Weights of a small transformer language model.
Size: 16 layers, width 96, 3 heads of 32, MLP 384 squared ReLU, 3.35M parameters.
Architecture: rotary positions, no biases in attention or MLP, embeddings untied during training, normalized queries and keys, local attention windows, gated attention, exclusive self-attention, an embedding shortcut.
Training: 137M tokens, 4175 steps.
Each number is 128 + 32 x the weight over its row's rms, rounded and kept within 0 to 255. Layers, rows and columns count from 0. Numbers have three digits each. The size before them is the row's rms in percent of the matrix's.

# layer 11 attention value, 96x96, rms 0.21, rows 56-95, columns 0-95
102:179158068181130133121101124117129055147064108116116126140148167166101102124159157123145139126215079093074150125114136101094098160172098159086070117086169115096099183138134142140180105122150161098184136075055107127113122079099133118112137091115111156169093111105175150144157131139141102155
117:130142081100080150155102110100082163146195137076133109134171130138153051100108143169129098135118132068126131139128107134144128069115148152138203152123095151148127139149106139118134147080068098109123164142188144138053127154202110052144113109097116184164138088122147157176116102080098151126
108:148089149186109146181088113122139060060125133158133175119097148122146192129107188101168126138121158188100156187098146120094033124145114078108134112153095130204093106114142124108164145111128127086088143146125138113092141094119134120161132119145192175078157159116135098078121138099171139110
105:129165121142104166123155129134104097133144056085148137062099173094129109130198139132106074141188146125192095144122130106130144082187144144200117120103176109103125133174153110094141108164075063194142107129153150160100094096112187111131138096159146107108089197109146145101138115176118118138
110:085119120136126127132117092138149146135143142131106137075067097130104104088103121121133175083106159104128085070142158167106091106079142118126168161181109108176159087170108145157121089153158154098205167155143090088153102205104145149135144106092154068118056098111069157170097159176134114145
097:115122124168109117109053182113142078100096110124151111119074143123093157113155132095154094117154120125097162143133170132126077140130125100086125080168127131146099087112108111155137169059173105121182151223086121104148163096088141160156172177103132156071115117144169107070113088119175189114
107:200098160157100178159108220104146087082094101176113133086118149158144107098118159107177165130114138112164159166127100103183153174163120115161122143138140132205106075070162134165113079112124158174109187161141150148139194176123159106160149151138139121113122139186122103112133139122155124103
105:068113115184124193060141111064111022137117116150144135109113169122120179105174128083122094200149122185170173119144146104117108146105130179062134113147200100124082128184151107145123177147131081154086144107146090146143145128138119128130147158114142138121129138136130153107173112102118165153
108:155103175138146156179140099141194154134114095143154122160176166203179072118145118146081159203104140204147153115122054106158169113060141160110136117170101116119104116133167166150162145127181118117115137128096141196115153128120137102113161066128155151113164137111114144179148148160141112100
122:072086083073152140130140123141128111148109168136120157119110079129104132096161132171138053147152115098068148154186139146122171159176120160115143144155082133175135150116095139085160177113119079098181150098149101139152149083111096076103135116206121130158066072097211108104120126123099126117
103:182161119145163125153098133093125084183110169180161129143182102131128094098189154161131133149121179099075183096134142205110115065133118161171145156124173164148090131138113096139160135106125155085170132094147132145074074105162130132135183110140141169145101176107101176138100185137122092075
081:078108139176143117093167148134142068106089195091152034126110137161145117138152184134169062106094120172120106149150063129152108115173115174098126101103137121134139139070096106167106185137147155124128129118085188162177123129166117106132125096163107103127131100061108142125112176163102180145
105:129138141142144139140132084098071218100101137147140107109096130073126123197147107139164133153138138099164108141116150142094119112128170153154132111139124179162101173162117160176154096155098087146138105141109106152067104061094087112138106168147172108160108247145138116145078151154078092149
106:166097154151104121101207094151170158144108122072217099155139117100126086174136123118119079134117135175182096134139113148125120139147130182108113147137143158116165161125103146108083133149092076193145129166149134204152163155075115156093087137125132100105123148110085111096186188104096181106
100:107096131136101145129099093175151022120143121137111118123134173106143118099173116079108161101069150175121128120151146148096081115133178092138165110128071089138161122144153144129205095078086127171089161153131059145158182136122189163085142168110098163154129122115141121147105150120089175082
107:126100127184114132119179170149137128093127121162076078180143091188139126109140155122162111100149167127032084145114183111153145163071038107159116146124095131159106159133157115152143090085165188143104185102127134080145157087133101173109136134128115173152129166071103138114139126120082112115
107:104157121111167106098138123128107130119107112150172097067119098090127069163137140138176143111169091113128099108136091148100192106164145122166099123160140144201136084140167064143130121099160100136133130181177157072079102113126147176144148112116131134154153187085111139149049196099182114071
106:083126107184123121111049156152083139098151111168175194071166175173127125128102151106084139110132120116135141135106090145074157102122113164104131124182175101113118152099077134110161166096150142148135175108138161108082153065099072102147143088103144091070156074155097130101114129162153183098
110:143138103100123138121134123116092096085153142084115135122130133118105093060208128214156116120124115123175151155116091146106133070122119142157131102112153120146173138185189135088171101110165184145048062132160163129126123112151136099202105117191107149111175157100121111119136131098100061144
095:133154178110127141155130136154127144136172117129094155159210131166078168125106120091124083052162105158090144170055141079132091144139148094186101129106074121070090154098111135117075158127154112114184128154179061121155074114138123164135122116161095094086116149173131137138131141075124125173
105:153123127104057122096125132112112157132146094126134127102123110189113135122142143153178098161127074072152056113183109156111214122195103173187126116158143095158140121088118158138142120088121151154168172091084160109082144069158184081131175146123147177136094163138162131149081159140109130118
097:096089143160154111171141199162142094065095152130151164108141083119111049139120172120113045108150113090091143128154134142162139097080144117091097130052147136101184144119138105178155147125099124187132185170161115140163162119179112073149130129129100166124127165131140097135136195151151107149
093:102158175096095103118052098109104061103140114126180123137069160113118165134142091209122171138127169155140078187126140098097152110171145071155156160123107152078096156132110160096105076133166107102073111180107119152113143095114152149086123146173113157104128151153090127127063116077120136099
109:124203100144142121124145155120125153079100116113161074159115145106144173112168136065140170130160101155092123126191112096122107072109059157132220181093096060108179136110168128129136159122174102130112101103168105130160134138078124117082149147184101099116122097108133094090162121129079116167
112:144159097186074136171125109135106123118113093088131126168120119073152147123144184137107156189077102083179164144111165102126057194113102161162177105131119115126190148083100139111135131129112137135167096056139163117174109150170154143105123170171196153156151133155135156057143137146109162143
107:149115137211076147137129054208134101122045152097089115128127113181155140112178148102179118148105118122156180122146133185119124125159082103139176129096113169178160168081119128115158116105095116148145115147132141141117085145197130120080121113174066108151099102128129136137148169081111132175
098:147131132138125124086083100202112160191142139122160114179158106172087107064103038118139157145108161091119127113159149114087115062171179085171179113196109080153110141103143117151085133103121139087118088160141105161151127129078134082097136094145158151139112114068107149123086165123121150121
104:085095151098130142129157192123070124088066147162085131224090103151082065157118160154090071180131144118112124165066108165086113142147128133169075127142132113152167083099126145161145148162147130115108076095159133127129168160135143159146148136166102189184094141118117172111158122120115154150
092:067182172144080123145148131117139125109152146137145089140137110107144143185108090153094174215153146124107129078090122118070107105088043083118143194173113112120095135090097122126063180154137116179117130159137134150120086091180161095087151111075115131105072148104144120108100123095120109125
116:134187153136101119092132158152181107078093157117143110152192130122130184153111068106119138132130142176082127167076080075117136158133114122148100185112159160114155157122123133088144137125114147169144075069121175163123112116127157099104120141196042098108091156076138120142141116208134177107
092:145105153109132141156100133095120142088107139114090117145182116121110106138141102113117122109112086104160084152061087126132082189083102111100097131190167139112119125199111112122119083146147105070135116099153162143102162111181095170144176119128180196061153162187116172158186098184148130161
110:110097119125158139110071145171170164156090090143114206145121121137158127177132123122179152107134108116171120080063063090136111120152125124120116203163095174155117055131116133134054174160147084145130141147096178114149087121076135132163114085126156109065151107111089150134116158134151142187
120:147155078138116175141154123106090109097117061113146104102099154186200077104172071157120161140154138129129108182155124185122093109092114102129142105163143073143157142105130128110129152115153202157133160078163155153149169117106104108154095159194130162136095146068111099132110090088067108179
081:127151132150127128146124147116064105159087084131051164102146152123099092102094120150142185157180089097138144068123126074113129225139137103131110130135087180155097148122060130109103135155143167162099088143103118060069114146172095150118095160114106103199147135167096107146116126081100124133
090:153164152133122149094139082129133153121123174152138108128092101156113137084090101099154110189123145144178205132132113154128180044058133206126135109126101114129119170122117098124111137121107184143215090122113130187113111081125132081131100111113143157180076112114171071087142150137097148159
103:153129104134103166158147141074133136136116159121126085134106122162091144136105099156113168219082170158153112110120081125130093087081105156144195112105076114095145125168166132125130177120140145158201159142130119107060130150069085176044141103067135145105150103141142152156180116143155091113
102:169149076140121152143151118084087137111118133126150124136116166127088125084115123139089104100103161078108110086114152143113141178100173141151141159092169131133135122157118085161161140128142164065115167023104130145092085180109114149140075148168122130195052137166175175063153105096116134088
098:142156128096086151140128077143141099161116107143145096171115136140193093128109148169130131122139156107188100182109118207165138113176174162118081098133119159121115132113127144184079108118092092172107181152193128062086157130132111133133166044150142147161109147134192119126105129097066103091
105:158157099108168131155106132150147094095128163135135147148118183171152140184132118162101141107119108160117140126113096111041199153127128133102047068142092187084143141115073165126138109128091118180126133091085110124045085131098102131121051087106114159122164149100116117112121108100173133179
097:122100145079093063149092127136112119102132097088069145068120113088120160127043196114122108115089155100043118129137189098118094131140128141163131118150152093138110160139095126171137086150129171113182084143140122146126111143128136107138177149143080138144118198090100196127153110152180158177
# layer 11 attention output (transposed), 96x96, rms 0.197, rows 56-95, columns 0-95
104:042123107095161077150111137121174181121154117147205139088098099061133082130135105150182164137089135102146115145147066088136091164093113139140175128143127155100164074136125129118119098159182124155098088115173084141108085137109127140161156178189162118119153173172104115100172158124108102166
106:086116111105074153101181080098125091108161095166112088127163099153137114098093113118186106114210140175113128106105071107111123155098087120158110105156059124165103150184125109087083107158115129136129124097108096186134190126133141066075126138109077122104110129096150062144084147116159135080
098:136094113136142171092097082172136106166119103185093123121155129183135095105125101115140012193132127140126145151127139140117152082117144070112108140112146159077149146084138119113142170157199162128103079217109128138153149165134189124115101055122150124096144105112142186140116133157123110147
114:143181124093136121104162065154173161084137145121154069144128131092123116132180075173133146178072138104165093208110082161072132133115121164153178150135149161130127114088142107108116096106149103118139143155090129086097098106103103127186121104141140077150155049079096106082159152115172150167
096:159151098093116141164138161095122196199096096094118169146162130108078138084095165116071196110126097137085146176182129088108134178170124164113128126136120131084073146177161117128173161135082152121119141172126117120143176074151099162093125149165193146150171159090153152146150083107102127125
098:114121106145110143082125138147086147138140146178138115130219146128196118096164124098124136115104129117157114130113104162138175083063128142126141122163097114117098136054137182090219153130178124129128123153156143109128107108168133122117086113176179110154054198174113159052113138110110107097
095:103129111166178174095081113138100083165042169182090119120166187151117130092124090116105139135148122116133122100112131097171127083105156200086187081122150170113109149149101117122126099148194059092063127111110099109117157136116138097078104094164141133070149100168092112146112164131109124137
102:152171138100090062077134064179180167068162109171157136127128152101073143116145167111140104157090187124168171148120099145173107104091207109139110136137112191136114129135137175154147129133172179142142169152136147103130136116127177181164116122144115147168163120124108184065128163145141145168
117:132094219125104114148157158150087163103082141087118120126130206147115161123109151137099110203119109159128113130089084125125137182117148100122107077140142078087144137184176160132117115162133156113132110082088099174140097089174173170112142145118170104167154179158068157179112142144151173095
108:155064094145140125137089132171139121085120166154138093152086124109105149155114124190115122117138119138146127073126190202133095136127124117145163153079173146095095139088117152140179128064142106083077126137119169069203115140107139171126156134154166155119078095081141134113069162111114169203
103:090136122154182123104139141174129057106082155168156130159078113120128106118158135186112178191115104097132200142075069129186179139149100144102121172143183116153126103142115122114080093138167153132139110113078145091147111111090109149152164053142113148169087144086127185077144114135155108147
094:120110132113096036118164124138166152164130161098187097119177164129108110146114159099109110105077176106145147116117150143095199108087079085140135184144154115104137126084107153138119165095104150068138172148122117117120155097123139113162112099066071173144152047109159161139074150162117175159
112:126189126146168148130090149149081108158130157172114149066100127124120107084133087105149116229198148164212146139101149164134141164134163093133131130118141144087102154172106135072135113116151121078099097146097160091083136130128125185074141116121097159168082115114102148139115126099106044123
094:134080149136148106202146042072141206133088138158094150069156132107109138078094135131115130164143080126163070133133123149152141138020104160116158100170132106086108100186088108121113122099108132152133176128073133088080114105107134109108146138152146125086147089165157122160112105149134130111
107:106152139112113148201133078125115121072128106121126185129095126152088103130151179110083068027057104152126116099137156146182131125128130131136128097114157147159119188115081151169117133169167166088116094163110102160173113072161148052136093138124116133088160171113109165141149138162113160142
101:132103095131049105163145129132174104180109191132088069144161125082093157112159194119105074132102122105118161183123142091100109118107072114068091103093116135136068135176093166148125076089108176104108128144194107093103164136134136089144129074108134139100144129143133133201128151162119154131
104:085139153103146080186131198133083074121132119120138154063143082077142104170109135147179152137124067116150087109168121169147139115105087140086095109096107096132153124130154112108159108098147100102133148083174073124080095144125123148107159101076145103162069143167124125203105141061087105099
098:150132209142112131073099182088075074113174083115143132133113121159125098113136119115107125171144101097190197109098163148144126073133098122160140196157112068154138079058171162130108148173168117167080147111140109176091097151166121107106114129101103147105149073127106092128141097139131170129
111:106103097125098130068111115176157092110157070107115109075131087129079119144127111135071142158089216136113167075117149127125132080178113114104105094176189138158148114107193134135183090150120079163141185141091135063150096139159098149132115109104141144135093173073133165124143093116112151086
101:121079138145087151140135173180157119151137143109088087143144061180127130103092135144132111102115187064188133083123079122156103170124125139156103140152151095136082142145122148123046144134087147145113049118080124136128123095176118144128175200133111100123062126130162075091065113111152104148
098:153130133064138151114140174123077133091132165144157117109157116127149144076136128145098092148084102057137148102138112109094078103115136180121090128146185100057139182108086139140168073123187094146120081134163182165149146145138155100138167141092194112091047181143099137116128167126124093102
109:157102112199138146090171150088087109105124177111114104128161120102164162153080141097098129149154131122154112055158172154134158163109142127098119103099148114111088098099112123100167184099134126073153148101150097127136164118112141107139149154050107100141091139223164152168094146190200094102
092:086167093153104094127110137142139143100141069106140128177159133082107111111160106157070081127129078110121095138141101150111118059116096116136109158156125147151177156184066159154117112158156126139130135090141174087159133098134233131108107129187109077091113070097100172121122135132045107136
106:096215111103078162139134144113146127157132136105113048100123155071084140170141151091103147110107156139092184103203155120106076109098125160095172135102140131104116121137123147143019108100078118110134172146182115128108095124130159170123147157118161103214161133126147131139141147131120137174
108:110154150081114108129137094163094094107146151170149093157164117136090138087172113088131124134097190104120157144181146107123196149124173165155222128175127155058104099098153115176117142112124120173139148137150137120118210141128075118106144142139053126131131056105116095080176138139159143142
109:167125095143138004136114115129147101167135157164146122050192155134096141101074126192116146143103139158114207154143160127155138118109140104164108085160126122103098109075088142102085151142130092172144113124152076105136170076108067111128091153137140093151165145160134129129113158085102124142
105:090146149086130148159131109193135070145149162077131157160168145118163193140089191130037131116163159091143152148171116149092099113129161167117148110136129116094144113093101144140136126185126079128054154128074140130155089118100130098071152141189099133119149121080079191122172144149137144114
109:074143132093143094127126106169146099128166208172078077103114099116147165091148165142130096179128097108096106105072125116126114145102153153134095122112133091117161112105120144183083213105126157177186199110121127171133095123126123141108190114068128139120152098069160132125176110130125186089
095:055153104123121117149152122051140138030137129132110121124126075092106160122125079092134103112156173128157159113107068147084095192058113120120104124096192108170130121126103145115146108164115171139113110138118128158115111104148179190096189192120100154115155090103150128175158109144120138175
096:114099151087154148168137116126157136124142154146094121185143170099096090064127140109141055178129204096112075146119097163141166118132142103081177113161174103161129079108089105113106106130083138165153125115111125097131142126123176101160176090089183138141128122064143058151116121097202145087
094:063091157055090127136147096134124134120153116158099104118132130155168113083151117148152089216124133144157089195118104100150126120191072152181166154190074128105100120101147144127128112136125122111104101182125080179096107149107153150161091163097171120109156151193170142153128132145082161087
113:137088151111157075160126133178117111142131119133106150140088128170153141162111143126110168185121095092124028163101129066074120144112109188157197140127116170150113114110140096081070094141088061089119123123157162178090097181105088125151136148153162162078131155120117085168134118131095159103
110:084102121078111138077107083165123072093170110093201071127156167115107147169131140162099132156090111130115125103104173195145101119150132078122109169096099134022131151159112116140138066125153105113067152107126112109165137165066119132103100078156123115161134152099128142123117188137174117139
094:096132081122103145132082178117114147142153148070084059125115107170159140109143070139110172128101146147130215154134127153126103139162151141142155115083101078150159084093069204085142169128123096207086135059161115126122108099133178148142093124128132195141150101105124111114161132150115164136
093:139107136129203122108120167127175137064111131133116131148155102157078154120131109096159084144134124179134173101163098190137177078090120110085119143091174142059121121170140127088120092076112153138113135140115194120125058121087165159082156193073132103149063157138156161116101158119140154144
099:125177127145119074194087085215129157153100127132137054086126172141129132104103099075102136105134172155081175182132098118150161150108171077099127185091084107123107079177139147108096115114115124172150133139129123084123112085157110107154103075135072089119148105106154086113161142112151171148
103:129104117107084173169100099124104132110171178142166166131122138169134088150130118096150121149147161084121118098116091167133095174112197156081115117093106122190168105076143053142130173146118098108123110089096165130117163140100113160137116086085029143166080070128132088092119107132112179159
104:119134124139143113135167148102093099235166109143134162128154095172134145152107068124150170203124166054106105118122093052104098107089108154130098124133152100118135108162119135136156138171176128103169137146108079104156124130133068163102190135121116071093114166137188090123129151073119096113
099:158073094075136142080159106097113130116167097105148151060084129099154132092174111128074150114139148159168144133090173127094151153156120169105154132137141121134137099145072065138132197186180111165149148137121139186072118080124157084119082096126138151158078098137093060121101123079103128159
095:173124151160108117056150070087064091126110100166166126140117141146153168093122137110117152151115143116072138120125106115096191068113107103140088116165090188142179150054050127192130165144107148096143135130101133115156151157142093124143180109085054171107092121113099141141115131090148113141
# layer 11 attention query, 96x96, rms 0.179, rows 64-95, columns 0-95
071:126122101085142180142082146192096131128153136138103145133145114084160172131125116099123058161095140153157165151087109111135162120129101120103090066093147100139162131174109195115105127157120111095074137156140160182169129087149082091103139137077143098115114177171231155127128151167130072087
073:171154076100151098160105141153138136127092131176165108167121174198103160150096139168134150149109135127069125099131128196094106171142132106183115159101141106083089072130117139119134128118095066067112178176202105107139142105142095127131180148078168111152173112093130149138078179111146114173
084:154132099135146097092126120174213179163165130093133094124115169135132186079165194129119130047156161107097171076144113183141131122119165101152121082111164179140096117116110108173158101119041181185081117122100138103131105067150127130106121104119108140146126094112097183138140131131116137139
099:079152149145070119150188050182158109128147150149167112150096162158178110110160135125139142117104104136138131179175180121081092150110147070128120075135099129110076122148165153126125174095126116121079181137189093115174114117165149137099083123147120137142149091128113194194164164112122182096
107:185147074114122157084089148106154105147116104072165155152125157195118140129130094187105105102071100120080173143138158155187104147180130119124108059092151116124095131145091139111125096142179160141100111155149098150178139146159149117108137088032134131125157121161093109117106193122135197109
091:158104094091138103150169092123163092096059171106155162173105119135091136115105137128116166074116117132168098054123067082181109147162132129119085142161176114100101117150089088197157109195134120078089117155134104111101089080103126096138131134130119127117138178168085174125092074173103123112
106:116117183127128080152076095120143183188131166163168130142129138131138152148083185083082136145147117087110074145114148218128133186112122142169147151125163136052147161149115120086095138138110089182120126149099165144179105049135074093134127109071130125155140104126102150067137123123166123120
092:192130160156103102117094088143078142059135133128133127143117108074104146170084116182134143112120062101106182142133139198154147112118129107122125153199182125132096143132119080162136160103145119135152170104092147065151150172132091139179150116091107125115145086125135191148098170084113078203
112:129132103138086131082100123128122089080178064125138101094066133123136119104113107072117133107142121109079151112093097108068114166120140125149115129083141131150073132076103069073174209159158099107104180110075123136147129120112093110075058127123060129101165144146160114124081139080146090133
103:159093150134118105104122217135122119176133175143201111115118075159167184158113155136109130142171105179166135130076098100088117156090148102100168184175089154127197085103145075121147096163122121137173118150085162135106136079144081134062134133169119136114107149127107101113193120099138111123
101:108136139106154167192099120152099142112170087076131167155115121128191168087134136124220104108079114084131055172126068158129145122131098112122140127154117057140159139104174118072133151139084119091159107129117154146106062155170139130174155109141109115064167132144085067113114148108099138113
098:135122145113111164151123180143129106138051134044113126170082182109102121145132154120146152150126122153119110144160147081102087115187130161152110107177151142045083189112124148079063131116093111126128105119179142158092127096153197149179070140137153114111121161123127061122160125085115110088
092:099182126118125128129147100097149139080154138038127187183078111128153122078110180120133124111153121143096081160112168082146087168151056126126087172118102112149148187135120117134159141130138093141152055117135117128181140075096124153171145183107168096102097144103071092170091086119108110135
097:156106169158165225133125162079128136140141106080149082066101130113096131083126127107100193146133115116096113129107108150087137115155103132091154179160049123119080118127126188159162138132132142078132142134097121194138090145163090180066132089144087132172124132115148159158089101081099088131
093:159128123113114086161143141108152137158104162134174144143116169165136110137119092113116106151173097113177089166081136083109132215125153139095161159159113093179139142138183091113085158111156147157140093055153134123086099080117108080147140144088088147146126067152175089141188120101107195071
100:086144095106118097183126199149134100218123110069044107112118106118100074165069162137128118158140084125104126166188136064146095130159137111094120139071155106076154117144121115096140087113078180116129053133150177114133100124121123171140132120124160165116114100108108142144096160130114165155
072:092040106133097161121125149150131054118094075117091153077084087149147110114119132084114158120120124098121094105162104091132104139148151105092146128112126100191161149156144141082140119130157092085164069213128116117100099125110129121140088077198117193084149135135119189135149115126127115197
090:101151118103079110196172138137153080184108205116110159138130098149136144153084130165129125101132123158161078129089157130154067192157121115151079107175153119142098091163146107163182101119170099137057092104167172089133128168082175106108122150138118151123100083116174168126153148075115134100
094:115164130078086088166062184114133175150123190112137108159126097153094151130102143208108046097162100126077176122124153116092142172117125154119125075143137126087121141147105109144144081071063163147162168090165162133152131133074135126130081148134065139118148128134154113096190143106139151136
085:074112167209158090114162111119140096120120168163103191124122073107087106149107158086021153133108103179109118103112184127148140145128122089141114128096143127143155152131118136141072186145072097150117090083066132148161142090147137100096143145156113179116152134086068144172123147133093151125
103:106112141189118092166101184118147064197107182145097098161096159115095139153101122128125118156060134102054132117164156115097119149185107056103126125102183120100070149115124114146135106086100205103104106144159148169173133113146173140118112133083164175149151145122136136158101140149070123132
100:144092121143101147099104116121133146141084073089136112174112132196082150122195121156122140109117129069117158122103135082110141137122102163114135148125098122086145096163131129156133037130140104179160110082181136091171116106089125143113113093223106141177052111117096094085066116097157097124
101:175098154155094114083115086162147146123113104157134181142052121160088083121109146115076090078091058139135112088094115141135159124132166145119110156144201176147122119070172145186140158131099116130164150101073147149149106126124123111130061132107164169091124112114109153088185145098054160140
101:135100176116135143127148103090110137086094114128121110152102145149167057163155154097194131101141121076084110100107148104115108179129154141154118137166089146144153132148077091154077172138080084170167105135185174145116081099150146193222159133148154127125171142080102161094134140082133168098
121:139127116120128114083113109158210120121110140115092105207157146134083116136117100157120077086158166161123130099178054205099204097140101085125123126086094100104136145115105119106056134142112099136084171131141131166142152112150162144156120114088102159068129113125101143090070180147169151102
103:086107141053191102163163153096125167136141154146162112107125093129148091121127151175142107171132057163119129158123126123148171108145143151080100111154125119077141126214096092137158104117119129116097122060114152187151105151071161170110047080179136167189145131092146143147121159118140154127
100:128076120119132058119156170108167171124111146183144116084145170162142111098059074091145140118181215152174148143131097063117130150131089085143131120158098164114102187111183128129139139091166110104060112150147123153166180121076090138106116107117161143111149124111164132149090136087112128079
099:126143168183119103145117145126163177116094098104102172136137148091164183154134129081168113159139120167090112129155153085093089135152104124065150169117120119135119134113159151039149161086164127137109094114145141043129094140142091164127151142148190063112158103185169150148166094097194167136
123:143152154097199180135167090139107149153103150127117081115120098119180066143122075096156180195118061094161077181159130109149168095137125178073165166148077134121131095139148110124138086124092109124180119157146137159127163116124146155163152115107173138139158139160138071130147119122097211109
098:132146147071187094109128124102133125111132138169098080105134166122142113090153150126158116143173140170171166146138155138174085139160109079204149116132119074104146154141114139105245136158105135158118138181152144134137126117150119161137172120170172142095129029108147152174051150135129126112
089:097139130077111095102068081102102134179156117101151130137099114115122169154117150142108179085151159171122136138135034166093153126159188152119129144174113194152210084098172108121127110150105111135111134149160134125099095143164138166129076126184152077172153148138068126155136076140167131088
109:143157100094096090130146161140090201187131065158126119058140141159106113101122082127175117180160170132147121130176104056145136140151129106138137142125150139069131177182134173105110125102113197105190114091122111147098160154133153118096202120118120140116085137111135105117112047122167086140
# layer 11 attention key, 96x96, rms 0.179, rows 64-95, columns 0-95
068:150126169133141122106185093105146131121133143105106170102174149074124172138137136097091138133128111112086170124148155111100132136090170063219096116188149164195090155139085145107104117138142099191117109139166087096051195106127135112187130151167135081132128130127111120156111174101090183129
071:079141163122101121094086085112132155132102126157134127100135093135132137106108091160155091120122161153196135179188153128207125104117106088173170137128109110084103142116126075021154135113126180052111101158116129088117089151140133161068123102140185092134132119178113090116121082127131077132
071:157116081157176059145174140093150162177138159126107135070093124140179153126090164133150155126160117167114128204176150068141098153168111157141070140142121134111114090142150101136148120147067123091074124125128133057084170130114129154174144185164142143105149116120134185135193132159099133077
079:186101131123181160136111120108149159149133161117172196133107107160136068128106112096097182053097159157142143134139131133136137156137056132130125107153138118100116155076137065168110149144140112131115119121098126136185128118154128155201106196079172188093086097166072180100148149093101146091
119:073126101051115115183132160122146153131113155125136108127107084114118145140132160153185132138128133177128117163134138075130104174198127154160095119089165144085132052124161113141142088147173152151160159114183135086093077147185145165089154112103162106142072140170117089150164181178078166116
106:146163105149142145198138143084118158117128180085153087117102122093143154123084102066178132157116131161092157124118041134120119126119092132151135133161135168132134141171188088178103153117079110058106132145077154151165151159078135147130189143126106146129179094073187140162113156099080157161
112:116140140136092110134067088170080148189083200113162167089170138144187194103106125135130103109161071078130151174105142159133114109107134100138123091160117151102080092094150117113126142126090107115128116192125086140131134123132117078085146078143058077159142141116095148156104095088203124111
106:093129122153118115132109088140138173158154099127096137127129079111152094129113186131137103107213103138143145182140104119092099145165120030110154164071183146100142217104099106130124128084161130132107177131094078150182144148154148141126165141104101143116086088123134159184182109103068105145
110:117109121072107120129093136125108132125115156182158076201153127112200144100110123107098139107161169130090161141125103113153118062079131142096161113149147107131090056141105089129165137105134095119101111137119133221111157093131135135124120029166077121166142138200086153089151104132101147165
115:129120142116110089117137150128134106152185136135112180119116089103163136102121142143124081100167118135171135181122129095137118175110146126099096122125160158232130105101146105052160137184165144157218121172118202105112138104164093155139040130128122175120171117151088073163126116113115156111
101:114137197120147161119133129200149132168126060134128067154125142162126161130099171098149182152071121090122086139067117166111103189174141050133113165168102108110109149141130134072119146127097133111075111122136148156080120137113101145149165172148150130127146105194111145095139190152051123128
096:105144161155083154144122168130119096155165110118167117133130139097069177085195143101145154112088177134113177073114178154155087045154107098148112094146156081091142164063094116131162080103110138091079144148111099118116082092120121133116115158097161068150164145113149082072099136149101090110
103:128122109078132090125099115134124179143124180137157154126128144127131140103108151093113136141107112124127104122111167062155148144122146153087136161181184168127137110075164162144119164119106204085113134100129104191150161132169146091159200223207160069160130106089083157155152099106098123127
094:106071078086108163164137110148140148161141095125120109121103134155174133075126164035097148125132099185153135076176140129123114151132122164131118098078095177131113161179162133164135215146118129090142148109086178144177176124117138187096104082187156123139100122121161190148107094126115115113
099:121086138126086093171123162152145124115167202175157080136123126148094182131092119105120135101183114128152139143116142131121133117041165143170191177125073075124089069104140101117132149102042155121148139103146153105135155178128099155098105134128090180128161133117129073100182102118102184101
107:129153137116138084128199174151130136165106059106160102109062189111089119138089105123150148152182053172099136172121134067101144071109176144108142102161103107161146121127124189131152161170151125142120159173093134139097139175147051120117152159134115107073148152111144066106105109126095105140
071:117129094204132139153091085135117151114124129136184175162119167143099082077169149090126061145095156101123158114156079153049124098161084149144113128085127096070158133112123085108084129104148201135129155118143139160122070131203114149119126090111135134172134169164114088142173094151144093091
084:091142063107127117151103150119166175130145147050127081109119133158123118154127140177151091120157155152149179138140142139096178148176097152218086201089173189125152131168150092112139112121133125134093138109131190123155152150097151168091151123139148116132052090093121085171134167163088128096
090:106120134067171122136112148101153162102095165109097138152097118110139180110130124162157126132090156163151113146144153060184120190139131150191063063112137175110102160155168114108149060153131112123113115134152155066148156144128110119116183171084129111154120088154100076184058150123118131066
099:197129170114122109051140108117114155135107129178139152075108159149159129096137115126110170082134110102206111136095118107127086146083158095119159071176130132175133156151072170192169121176087148118138109124131088198125123136154124108152072127141125126115172139138136202104113073080125094161
086:140122116141169153113112143181172103151064154111064113193133072120107093126153087120135124069070110137034125085143211156137135118123139126116188140149106117114107123055130157163143165059123205126121148092107152111147145132102099124096160111159117151116126108098075106126130119166107153139
093:118134098149123139142177089167165118124106105109098145141148077131106113082177154120138124086064126164148138156109149059125068168161185167146110103155189113081127155101112081183102127123126107122051179102161152162112141083082160121083135099117129198144100148102102132188091095106127161107
110:179103152105164120165087088156092142151106124136089158166151086133192074130152182139080139086142077071153109140114137133159129100145110063156151166147149145120088149058099136148133145072102101098148095134136158159129135131068084127146075189099091169131134111093121179132127098064077147127
094:133161087152131115145156140168136130106136097191065106113121098122174187071107138129162155165159166106060097137053191143097124103101162141116136129169161137100124091128080139153177190107116161139152140154114146184117091094124064180141141173089087135170167145111097130139128098103092169144
106:115180100132140059084106085204147102109150121102177124139175165113129104089164104074059103124095173115123117123119133126099140153148109086174145115110176148123151150137113131134035140151143128089108164091153086118148127130068119066121133095176095124112129136104134107086134194119207111111
097:124141153100101113161135143157106138157115150138176130138146107177135155095109117158099163118094058164201106107093171134190117112126110098150114139116139171147155137198096102122178155092140107111080088079146118089154133078040117144171081101162091082159121104076134119183122155077118152170
106:132154111096069077129210162088171115130135145161030167092142169115100116131050115154182153167144127115138151179130084137131122079163110109146081128128137124086110114167164153100159127186133169143097088112143067142123139130100136172146150103157140115097145135136177187185105119132117126163
099:149104103134113094151106149159091138101099109155115106106131139111133153133132093049095128116134110180157145138077151101143118078158111098165143163169118119147108083100181175114156124095090083154119128196193105029101072185118054127170129154135149109076160080131148151151121096099123146133
108:100130140180163168124130174159157161181118147143161146097195158105096052087100127077140096164123094082144157146093148143160136146156105126137120158107085132154125117131155085105110164085081203075149130060122092128086107095151159156123133142142108159199183157119157137118161128149063127103
093:098116112164171126097153084121179122082133130152157154112126190109073136094155189092106160206122142114098138078121080143134167094174096137139045134068155137137157178156071123074155102102119144155134076143174162129147179146142143135167153109099141125131130124089117175160166179152124154117
100:108145143116142112147171163175102175152123120072116128122155137177112098117109128115103233124082092084081123122158093113137158129134119168101189184125160043178174113083144079087137101134136098105143063151070160143139106107137115117149062129151139149120138157169089133150160099162150149137
107:073132105181089131114112122104110170149123063157140105102110151139083139149157095139147079147158119114111137128161147135172120104134061098129082129163172107105100106163122143069099140139113195141146061070145138112147191116155142104058146081099107124119140147117067054099098156167170080148
# layer 11 MLP up, 384x96, rms 0.279, rows 0, columns 0-95
107:151090063143146080131118136117098133095098158136147087082128118120143121149149133124078117127065176123130136123153133137062173095109139127157145135122174089105093080167105146104150164150153178113157082159141148116103125080081149128077084217130140103083182209150139089132149105147056120154